config = dict(
    n_head=3,
    d_mlp=256,
    vocab_size=8192,
    rope_fraction=1.0,
    qk_norm=False,
    bias='all',
    init_std_qkv=0.0677,
    optimizer='muon_variant',
    lr=0.00943,
    lr_mult_qkv=0.7,
    lr_mult_down=2.0,
    train_tokens=129900000,
    dataset='wikipedia_en',
)
Each number is 500 + 40 x the weight over its row's rms, rounded and kept within 0 to 999. Layers, rows and columns count from 0. Numbers have three digits each. The size before them is the row's rms in percent of the matrix's.

# layer 15 attention value, 96x96, rms 0.145, rows 0-95, columns 0-95
085:560544508560514477489502597451422480567550504455485487499519465439502539506500481514474445493491422521513427489441556465466470492479451486508564482445564518506576531561558528569502486490566528551520484577483470500502480439568551571495515472493519533487508476498471531530442532504511431473
097:541484513363479516491520538451505495524499421578538539502464528495526576490468482468425507498504467529515496462555577499470495516504448474530518464618455501463537444441431552451541488519557525539490538481489566509515472451514486511486455546532436459456474462483505468508527459522496465459
095:470383487502505484470478619475487566504532453454385494488471506505465479581531484506472525506529512458528517486529499430438526463521534522479498490533490536490466520476509488562526434573519491529423441518419572527524516512492441446509520483475494535457576513498555477520544509508509540521
081:431467543427466554499533406524562514525506562481527510514493479547456487528513450455475526480458526552548472521510452507527447473478480513470519548494501428518566469485495444497564424545426404481451482491519569552506518495501493417563532475529526552511548455510508469520515520544492534429
084:479426516479539492523563479478521489511464481531502533502501515468543506544479545621484508474513590565515395486539530516533536489514518477506564481473507453495519441458586486505420511485394485514538523458513508477516528528512535534506505608494476445490506464530522541519522581561537536522
088:524446469511614485487526460434512478406558524480503545369481535523550493457534459494454506541422523512505520473485492455491502595474503506496469486460491484500500498467383489468538492461565526520546500523454487523497469536496544455501449509470484448453437475452502487524460459466460540509
079:480539528610563479510523522544380455389499481515502502518529539427574495469507499495495490522542463495547500482517504490471522487552531543473553467396531476482534456487490466520459549517478484484476515499570549488497437512593535519490471512461508535454543448466504463465442571512529506511
089:533443427507540526454433484474525540477545410481447504420529467528527499490472526461522570488507495498520506550549528548437473484425496526478467487436487587481483516497491553389474468470539489500513554476541519484516481500534534550484473503520485457505431551478526586515485456583438473474
090:529469463518420474436531477537474431462512541447447601490530438505526433488424470506502491542500496532511467546497562506475527509471531439545493583457463519498534545498496506574539456602555451496513476551487504479505438513495511573475459460446502477486452498469556556503523488482455531547
081:557436518520463445427490504531526489550482490540499563462477504407516445513466548553508546433472500481493497456576532481484464592520526489513512490517466473520449511587531517512525467491514551578482509475516531518479586593469495538543497552485493441454503557556530472499491415463470545506
083:526462451480414519545485449542534450458475570499518513557535540482552462525561553449440504543500516498492535525525478511469532480581436514526480476518462516509575471467516485492604450541455488557430482506508553472499476444560477456536511473590483537495490531530525459536500504509565589504
088:448433474451511474507445589492505512510470502515474476436533515514494506400518484447473473584461466489496477546499453490502554479482471548508488561476472462529473496516506501592554468489466524563425431554497517576541531515481460448532461488495495559497529480532495469585522484578552579477
085:433458548557492472537500490534483564501541513475498472459563518496552494539433532545503515481418521434483513490515503463492487457490510522448474523606509517507454545435512426452451525502572512497518505460512606484527459602476480453448565511444494499472449500528546526503510480501467531578
090:468565560534486494528506490467465551482523513549576506462514489415543522477529553462541604490481513516448500517429478506470510550497484529515499527508500546516551484516524512492541502490489439440469500533483530450482404503486502534540501538573520530605576548486537414492535496432459506581
092:416512505473498513523477509489507499493498407537513498475510483509484464480534433433494497506511494495493525484505489468486520473471498589479519492518511536566509473463433567504484531485540541477496513426478495506494490501517551483510569514513533479489347468462423483359435436500521521414
089:426480428508497550446454576653522520519506554505486496458453498458532420551509446559491469519477506468470509494485476497529496516448459497502461446501569566494436492498490491497529553533537424464515468507481475498496501545444427494436471492503511458529522506497552497532574533507440477543
083:551508498548521498525418553459498461465487506472535548445524475506523500495475517481568503446433524517465481588506459576500421498434447489472523564548565481510471571528490613501446481499456540553474421541503520487512468517530469519479471523530493490527529492484526508526492409448493581541
098:570535495431482547522479440478567505568507428534529578457443467500543471536468436443491506492542467510466498459527484581496465513395417539486515527514481457470520470521485547441540443453409557495534516483508452527445548558503558493504493528514489503495459508522461516485522480450515471452
084:609445531499475473528563436431495410449447410516502462467492468505486503515522531541492485509509506451538460506529476472505570534558537468461448536510455500603530430480460476525522474524547498498496459475474511518516478481459471554558531507502519422461431477531498517532473539514557425467
090:497524623512500530449541523565466487532550500434502501449521567477458497471433446544498455407521526478547494540485584510508498527540548471542513519513567500512484503576506454576510549483499530463534452435519505444457492550508493506506450429443473502578555474492460480462476534502500495530
088:470469535613497459545474557534565580500498520513407479536437486502529479527527542433492521518484518487471506536498471510477477471560430493557412492508503540521486436502513550496464487467478514544407488485503526460537491538575504409530474493453537575491515475597509522486473494526509528463
080:462435434439512540539500448576461578531554488467513485493515511525468515510454592491559461461490474487492489477506508515570522449500525519509497496505445442493471466540480478457447506472487560449570493456570454498481470464552416471512488568592448492492484529526501593533532458482458533476
090:509542402532579478535452515500635508497555461554450518507476482490490469526532459509550477547517515501527538506541479468568525462502341510558562526427490501483517465481486538518525523549487496517438510513508506503517468456537466476479529504532495545497532534518484527510474483604472521517
093:493508491540553476531417563497551445517563534457498524443471488456444446477486481495490431491404510446493514565540440458514469415505456473504475481471504475488494539469505549532499568475530478479544554533569450446524494525493541438524449426480494511478400581510507475516467482532483470486
106:571578542523478539540473479513497510491543484507536489528541510398464512580427491542547536458527441485522495444496535546479438534466480495583491472492506486500502535468585494427512552476499469490485474537525481444509489493543532524550499478507505480424560476543442487433488492400525411503
093:520527569527437462411500555476469456498466505451541446599477476447560485595447459495526511459461492483504465492414417502509430461494464520476446525551492534547553517451552509463507468513496511510483518449499540489515497523497521490492487425503519480499461577577464453447507544489472534540
095:538511471446467500420487509491495508489428527514530520529464492529612488521523469469493575564463439421473468499571506570438476557520480527521450472524460508495487547485528558418540480505495476494476514508462490535449534518450600499487492498523461468453490512523466465428582471447440498546
096:579474558562499490544424580422464515484572564450467517451535454550481452440505524411456508501494518459506462500517479503489459526456517505497547476451582462471465487543404519472469509448549515525500569529509523496492544478531502511530439408519520517496513448457534480500474532519488518548
092:534532560565530468551545452477492516458488555518523458543583492538443503439504545518473531537542493530478497498483467426446461512466377442469463505465510485473514420491480470449525546533480562424481519600521477452530482452514507542524555450573543507455513508501515478515464497547519510523
087:545449518412522493384454493543480493518574461468545478471496522488460505487576481424473506503512541527498538533491517519564460497430462446536498545362488483524482466486470486518509530445500459494548543496464441492531459579532506497528451519538520471472530478482496463518504530594516447473
085:515609472461549549503503421439552497533560476498521529503480509581546528476457492519587479491486513535508457501404459518495436529491537486543498613492486415439480495534483473503484489465421540508492526473417491530512491483512517544457497497456479480522448497542503522503538541473590494474
089:549495519592414457503521522497468431439465539537434505544522468498532561549479445509510531548550486543467548580528399520429497511524486518457478487480457491512449524530506482488585467554526464546458500517497514541498452533528546525521415448485487501481505562528467511456521556490485569465
105:489446529513509457502508491519449468504444429432463543503539521478563456563415471501446486450454493545543528441473543544472489464518517465511439471561489533503466478459528515420471501464538467559481564484535523552487529474513479540485521512466515484449500500368521468449448519458585457486
110:433484484458485493498534506514506441494539574492537487555569531455483517496472492509453448547538432484506575493524515535473573539435473515529523536567486517425468546563505513409497507507505461405471556498489541517526458432473519491496551481544525454539417526443462444485493444478535531546
105:461425515479480552525541493485499492447489494544522459491453468475539554481560450486429528543445552547453506449408504500471453456509475492431576467521575478531450523452457440502511510492468514543552507491560503480487552566399437551489503461479523506460510481528558587528485531502473500515
110:503464456495492572497498525576469391487454493550508533468512397552474508508451489535528486537480542454520445595568515523516433440411472491494543439501467519486442485480537498481501527493519501499429566485493522501522578470466484487483499513420505442494521486461468456480437492468491563527
090:473442489539551506513459459458511512506452434513493479551487498513442485515499497618480442542456540531506542517479533514430451488510513468529485498564460529492463457380531467520557485528498536505497407451514500490432523520486464532514511501422452459484517477418510466470541425429483526551
099:453514518493525557447595442502553448506504506547477504427459500439575515467534567552579465539520519491516541507470497436542459393527474476473469506481563479544478544519525481554509528511441503541484503511532483509530526539482571492491535506499516513556603543541513506499524454457473510587
106:511423574475440500541557549521450527581463561466534571547459458495467522524551507424503487496545472510460515523529540404488561487491501514503461483474536524499475559547535527546512530446456548531530481515513543476471527553546480534514497505437532529505528441444517444549482469512587561460
104:504473449450483509444450527471523445429544493500529494447486484411491582531481545585462515496492538473486498474497617503523520520472508456472469471543528443550529501501520478497556489477505446560553535524522513472496540474510520549522503477596497525453525535540558470533604460498424462543
099:494572553457446449459458463505510465552550483559445494528509469516502444486554530488515530579505510426515481499566483507519516447536527444495483505503515434463542448478526438542540476587477475537493537475468465514516450504464610479537487537595457492480589520482486542485533552465490457524
105:481471490488555545436568527519552411496507485491474451480480520506497516456493576519537508570551523558463409473517477546485541567472574469469514508489492490493555550519485443434574461528500484479571483493476456535493447448499456528441485499482523467502475588480475606491477470471484553473
104:420514515553498458528512520462496562492392555568517481501562507520474507457543542495469467530541513470464583536464515472531512537549594559505453473491453549470521510488501469448496514508432486455457497443482460493504594480502489408489484471431585482496478494439472537521457517546503496476
109:526527558562496400503540529536531490490444600478487501554465534469471514447415497536513504469550489508502471424578513599479490447483508506495574530589554528513527475552492521479525465574426528508495467520448537528465518494508488557464478500534457489509493519520448556537471554530487493535
095:495595526447519487484560433444497431543491457452565566458554515470571486481509550540527463470492530481504525569531460513535515472521472505460519487528445512460505453494572546525521546486477500498516576528508469503478516482496519545583464540539506529535501471507528522567478621439455539444
109:533478470552477491477525458563455474493424523472473540471449466518536486554475453497499500436463551484512517479497616537537523512491456528557480483489566642495412468531513522494499517528519519512467504481538425540488499491531469572473472544475480444520496451434451518488415510492564502512
104:500437538490516557433526544467503481438497511512449445503478507557502475469467482409578559530539544515476474530510540513519486530498453517516386536502504524402510468461526466418463531484467509499534542545524502449534417513525462510553469513549531445511492544479577549561521512454446499495
102:503558507512465535483553455544487578561480512556491462463483547476556434492466461527559443468505446509520395520514533542474535515596557495577560478505483457440498568521500477470406446516533479525475474504513461463500430499535470485508536541483499487541480477468508546542422505488494530443
106:513464562447473482461496452651503452494498475517458487421495527483543535466477578549508500451482497467496468501443513564474505528453509470500516473514484526499479523540542521487538497562492442511486490467482498490516565473437406510514491539491406496526520509591596487528438491501510560467
100:480544436530431487436543528466517486539478538530582501504479560559526536446512494537435549519456497449531526549438495500603486556543524456510443525507488474581504513487490489510493497467512489537487500512404537542513476506434556459513545485577515437534504438493502595465542487465486459500
098:493441503561486472454535558464494531516572472448513502493563519465561432480488553462439502511520525552487563599580437495518503523459422545517450503480464533454521453523432486515470490481547506481486524511492520480452504502419484522464516540469519472593453469484570498519489578471456545537
104:524517527534487494512479498584535495485572585553549475587517520504529521455577472475495589508487500523498453478500452472582538595536465527488451480426510525463552477526537487517492524556438502521466511504476517509536468482515577460522505568565518503519546500445538458543540545531567549526
110:501454514504525483565470491517426593495535481496508478491405477485593538606538570492500521446479434487507526500468389433512502495446536546411532486410469517581504497509552542499459454490533522508494497492520533487516465515517500579495513518485541515548464504495500507480529489504463449480
108:453526534499461466442518511557491576579487532562492468593528515470471429506499479484523499441501524466495513484523497470497552475562509515509482555404563428479419549483507502467486502430483523501551479459483428541479507559540487471446537544536583514501523492479542522397535538518525487516
093:419493429505483476448452515482518508514503492528538480549486423527523465494505470562532429493526448472442533498529511436523429518595465569403434492517519574466506463468559543450470452525533513486459476462467477560537540510489520469509475428497502509508514600488530534556510524494442493500
117:519541486544499582523425457525485497517471455397487488490459503460599510537548543505491469489459552502522569592548511553460438434494536531480464442541485535493591486462454541532506494539532460475528520560547428491498452502513488511511484509412501552526542553517550520466501502476505489476
115:466435498493537581486502565439551518491442423502509506610578560501496508488573494484475516551538474539494520478526545535498475512480513568496474445506474459416475547514457561473473446454466514545452454465510513473545576497514492549493453483428505487505500419484473548523446497530522550518
097:495506460558464472471487497550438464507555551518456519518496475487496526545546513520483475508501553481508483498463528484534456481557506517464544414474520489428508526469550542475468444457500542518536526492465563506537492519528479375480387525463547520495413552621498539509448531512465473538
096:500546534501495498601445539539491519411443599573518491472529458542504520514473549499479523523499513576484528507448454502500480528454522491509517515552483478474465562540522532499532447483486489547427439480518485520546503458626527588430484474490529504428513500501523497486570467479540459496
111:459472541480472514505555411496447486498473474493452554417504470474490460523469567612505588555532526502486496529553543513495569535466503501467483537569456568490447471504505419479521469556507471488490520499483489487474398453518516497457583471560510502426529537543538472480505477528472501516
106:498561587498494477426563590437536439488468481507501470519479493507522473448570470510508528444560413487508470500505459421483513443475466537504510518509538532549478548478553403558426502531481511556447516480459566491514563561477498532487509494461526510488482477498496479494540606497510527485
104:411484566502491487436486527578497473487480464503492504510484467449492485596500461458512463448512499481476470453472432556474451455499492433472487480480487553546514448497541468563515514524445526564472501525490465529508531458506426514510535553573528542512487451538502455605399567455512487490
097:582515491452511541525448510545502587481527494509474547542452516492508443519542499472524498522514519485543523412613550536507493542462520533526573407498497577479577532552545499472551534520427517460467432509449457467507463439543590506454475533490526482539514513499494519473487479493487469479
099:474529512539560478554572489524525472528499539560528557481487497501447474535509474538555468521475454512483462560526490529518533440517467480499559430491601503496465459560485543429471507540487518581478471507465487498482411459534479539574507490567488499535441493449478527530449512407412522468
102:415448529433451444472539549504545528516531505519483498539452447527421520494525430529477425508518407551487491495545454488540511469528542535394502505458394500528520395462504437543478508543497461489571484485540446475497477484521483470489482483529514464518503545544490527496539495538476487535
106:508439512505518403551467589475495555456480504506430512469451505511529546512467475477539501463510467545496495480528569506559435528497458540492506468506540560451492570474473520487483479482541416502440511517512589492585476514479500469473421510524461503480462435480509483397501537595495487493
108:513393466505507454446508547521454586454517504483517444523467499462484507516513504493485517425484518433502535391528494512476567468464479538463544444529512510508472438462527469498538497435515502528495449551496488525527452444578494454517451518534490497453608570564505468520483459508538520437
106:452532508501483499503493473447468410549416474506449519542454465413552496533544513513454452471503502491494499502404545489497471487555518518570457479500484498517548582511608532470463524510501470571495532489453519513541509419455501461529528543564483515471446518450501514526524593497472438484
108:471526538592538484492450518576477502412449427473431451479543457443495439474510530521507554492522461559460478511535577501484518405516483489461485479498502523500501417466492463497480557546463463497472493519545534508526525567593471499509499524494594526451479444505537462533447504484515490548
111:529467473491502501545407496558519463520519534562489510536451460538530461436467505489523503459491519541443509537440464554468483434502520574488422468562507591443528462520478469472490494515487478496457538491501462478504555511492577569551459440463499456535500544490555548517610430494490475505
110:449390520573517413488470461495517458513515470543460563450541484406526533499501493507468492531490514470477457508498490472432499503486496533533530466571482517470441448433509508506468536545593510578526522467535491483402475459486525547531539489492502484442435500485443495577480506447464465490
102:479509498480456486539542491583449497528459566537598497459536476520498490503571491430463521516498512475527480544436447498473485540549512511469528465484461508529521446517524513504499544534493458475431558526453490477550478443540501513516601528526608469478555471573489474530386482475491539472
104:445502513558547495454524511505485522545462450497583578480436471485506466551490594551499528490419508567488509546496474470549573582485501436505540500455479534540444536546547493556494487464481525494485453493486490577520488534567548530546490526438495494544529479486527559554418493457496480469
089:500496465536518590461468466516477395486505504481433538522531448450448474509486472539548517461512549448565463488527542484430453478557480491541467510380497484516521501513470496576541512526505526441470484536470501485480530515530512466553525423416477531392505556499494551493533544486521497477
103:530484521451492499531483480424473578419450468543499491472498519529488501518505480477469526575484506447515478415498472511480471507455470508520329511530438478492485436535465419506511481498446512520435506459440473487430479439512557514518512471538486468458537451515453486500550546447512509465
111:417512508510527555466615469488483488390493425518476538521513508488506463486482504474485512468546528536494538494438529432559561534458528445501489516522452523477411529458539475480506546444558535471528544516497520481556434483477545483475480558471588520460448502467516526458483440479556503538
102:422490525497477486558529499482475559534513465528484565504549545454502469564445569544553576534553542483524501541483444480526514438519558547471497458496500552480489492501475511462417441487506563487521486556504474439485491424482449457475549585498462578554530507475450556515501475562507494548
113:537509534464576498472436577540482509506592469527455522466560540483455488545470577413535492446527487519473495465523511481550548505466544461568450509496488434505549470514547518515490567440574401471504609515514464480537541499495487469527500523489486525507469456503508422495511515494487472451
111:574527434580512423528498536475511488488521485565509472558442534460550504547491482529448560474505484562528458513494480469521554551530468503402484489496511545532551450530422473451470435540523475536484453453514576523446434486495504538531497537492528455443461524503585506459554538509535500511
106:497471494547489494539459459552491546544501467503427465475463526585521498481451527493530494447459555456482548498508470534484440516536504482500536548555615524436546530564552549486473494479500485519532482545453514537535488539451554467541522488491467514480480488576525521452544540448403401540
108:558493500504529499500489460548470524474553510442513491553532501430550535512411508638540459498479412457526474535479401520504479432514519526492527568467436418483440498558515559502482517482486485513476489510525516494498426490561535501482481481496503549530544482572438481509458556484511528490
101:631452470480492494482518616477488496461487493523518489429547486470558458521559479511434585479425525519533477459454472572546437555522530478479522512513473436513528445434508574493454512455489475441458474505496525515454488475493522466476549490500517448543446480450471475512480530467477536518
107:496482563506461501559471543524474532490467559476480527492476437483478468498507469488509508555488565502506480460660448492457431441499479458507524436545541479529412476476514458453492553457484478474475555444497516500488479465551532493514474484483578520434511507452467490416508434534566476490
115:479521566492380437468528578537464527530414483487494514484535534443504473487464517513564446487531550450494445520478513495492527518510611473486452566548429466482517542487565487496514493529457432533508476473473474499549480525458533567446538480456543465451453481489526467457551529459463504513
099:459507543478503433550469456548539552559491514500542541551533471522417498517460473454445510464485533533503540498530483476536505470482424527523486453453533496495517457454486625521513483526535500465507467529522533495498478556500540483539476413529543610532454460498512403541515498528461554432
099:542527557479495578516478550475555500557460465530508474585451515531495505524421464473492548539503434489558493462496511545475486488493536511459537506572517452506533473469454522433502502536516529465544476584500602546491600478555429493482562531542558496498485450552511577505522506481477514471
111:525471514519470458521396531455495485533522527506480453536544494449540443582519534461537462519472544494515550507538485494474475579456429550513461484490473527445492546463539517476429469541544583591445451517532543480474513547495477478473519571490486468545542544506560503526581516427521519529
114:480489509465471517564473464495443485523572495505530532444513531484528576596469535522463466475545491447494513483565581520532548499457521558530492466548543544432548480535497491501448460478486458474490418428522487461423479555475526475499524545504484450478582447470491427432548498468479455511
101:513497525498428478498456502489488482489563533462522492509544453510576539540547538474485557481464464511498544449586498516449510582570514449431555507540559487499536525537487538507542510489516500450492486470433516517550570501435467474391461500456480541514524464604501544469543531520554535536
106:484487477489438476473519479511486456481455483555539477523475555490466557479539575500491545535480517470469451517454526432526515543498530466543489473490560527605456506440563496467444522536504432509527491527416466524567465508467462414571489548462521515541511421464459436455504484544455558481
108:481482511522510442539471460460525544525531487495494535501549502498504473484503483532474434501518556526560509629434532543458631510569560532472474553460521467474546490471492487518517500487470458469510568455528504458482484485583565504551459486537520491464494493510452501497518570514495552389
102:485472524508528501543530489511414527510515511490527528488494535429484580498511473533524507518480574556500464420488576495599519540518490520506471507462517530506563458506555488411472575449523502429572462533516568488550479443507474498523441469534464483504559561477541431515473434565522515491
106:512518441532506476492515487477399465551475507542521481513482444595458528567525499545573532538443506547485466554543522473541548539416568458415601478493577501432512519550537491529514493495541532522516496525520463499506554510512442475494473516453476449480483525497458458508525519470427466533
109:448486575498523539561540530485550537575452454589486475492439486409480463420513503512406477509482521466493488525438496461483475556539506515464522520575502512486457449513481510538464519515554532449543532484508536497488476450465472407499512494464508518521503548566566523456438488459482528575
111:505546509590483448538475422482471550497517507405512513526526449496480426518480484490544500442488482438487482480484536544426469559490579431505490543506496510497407447488503528456480580479506482462455482487535490440496461564512496560535506446490487476457425560465495541501488446433451535497
106:501547457467521500482508482472484477494517610485527456574486545425535534541515472559500508550551607529564529540515477453501391490573519475500496517535521442453470529473492419484497503495537468443489488523506547481488478522531494537475575529435512511490493537529488426470585543533523516551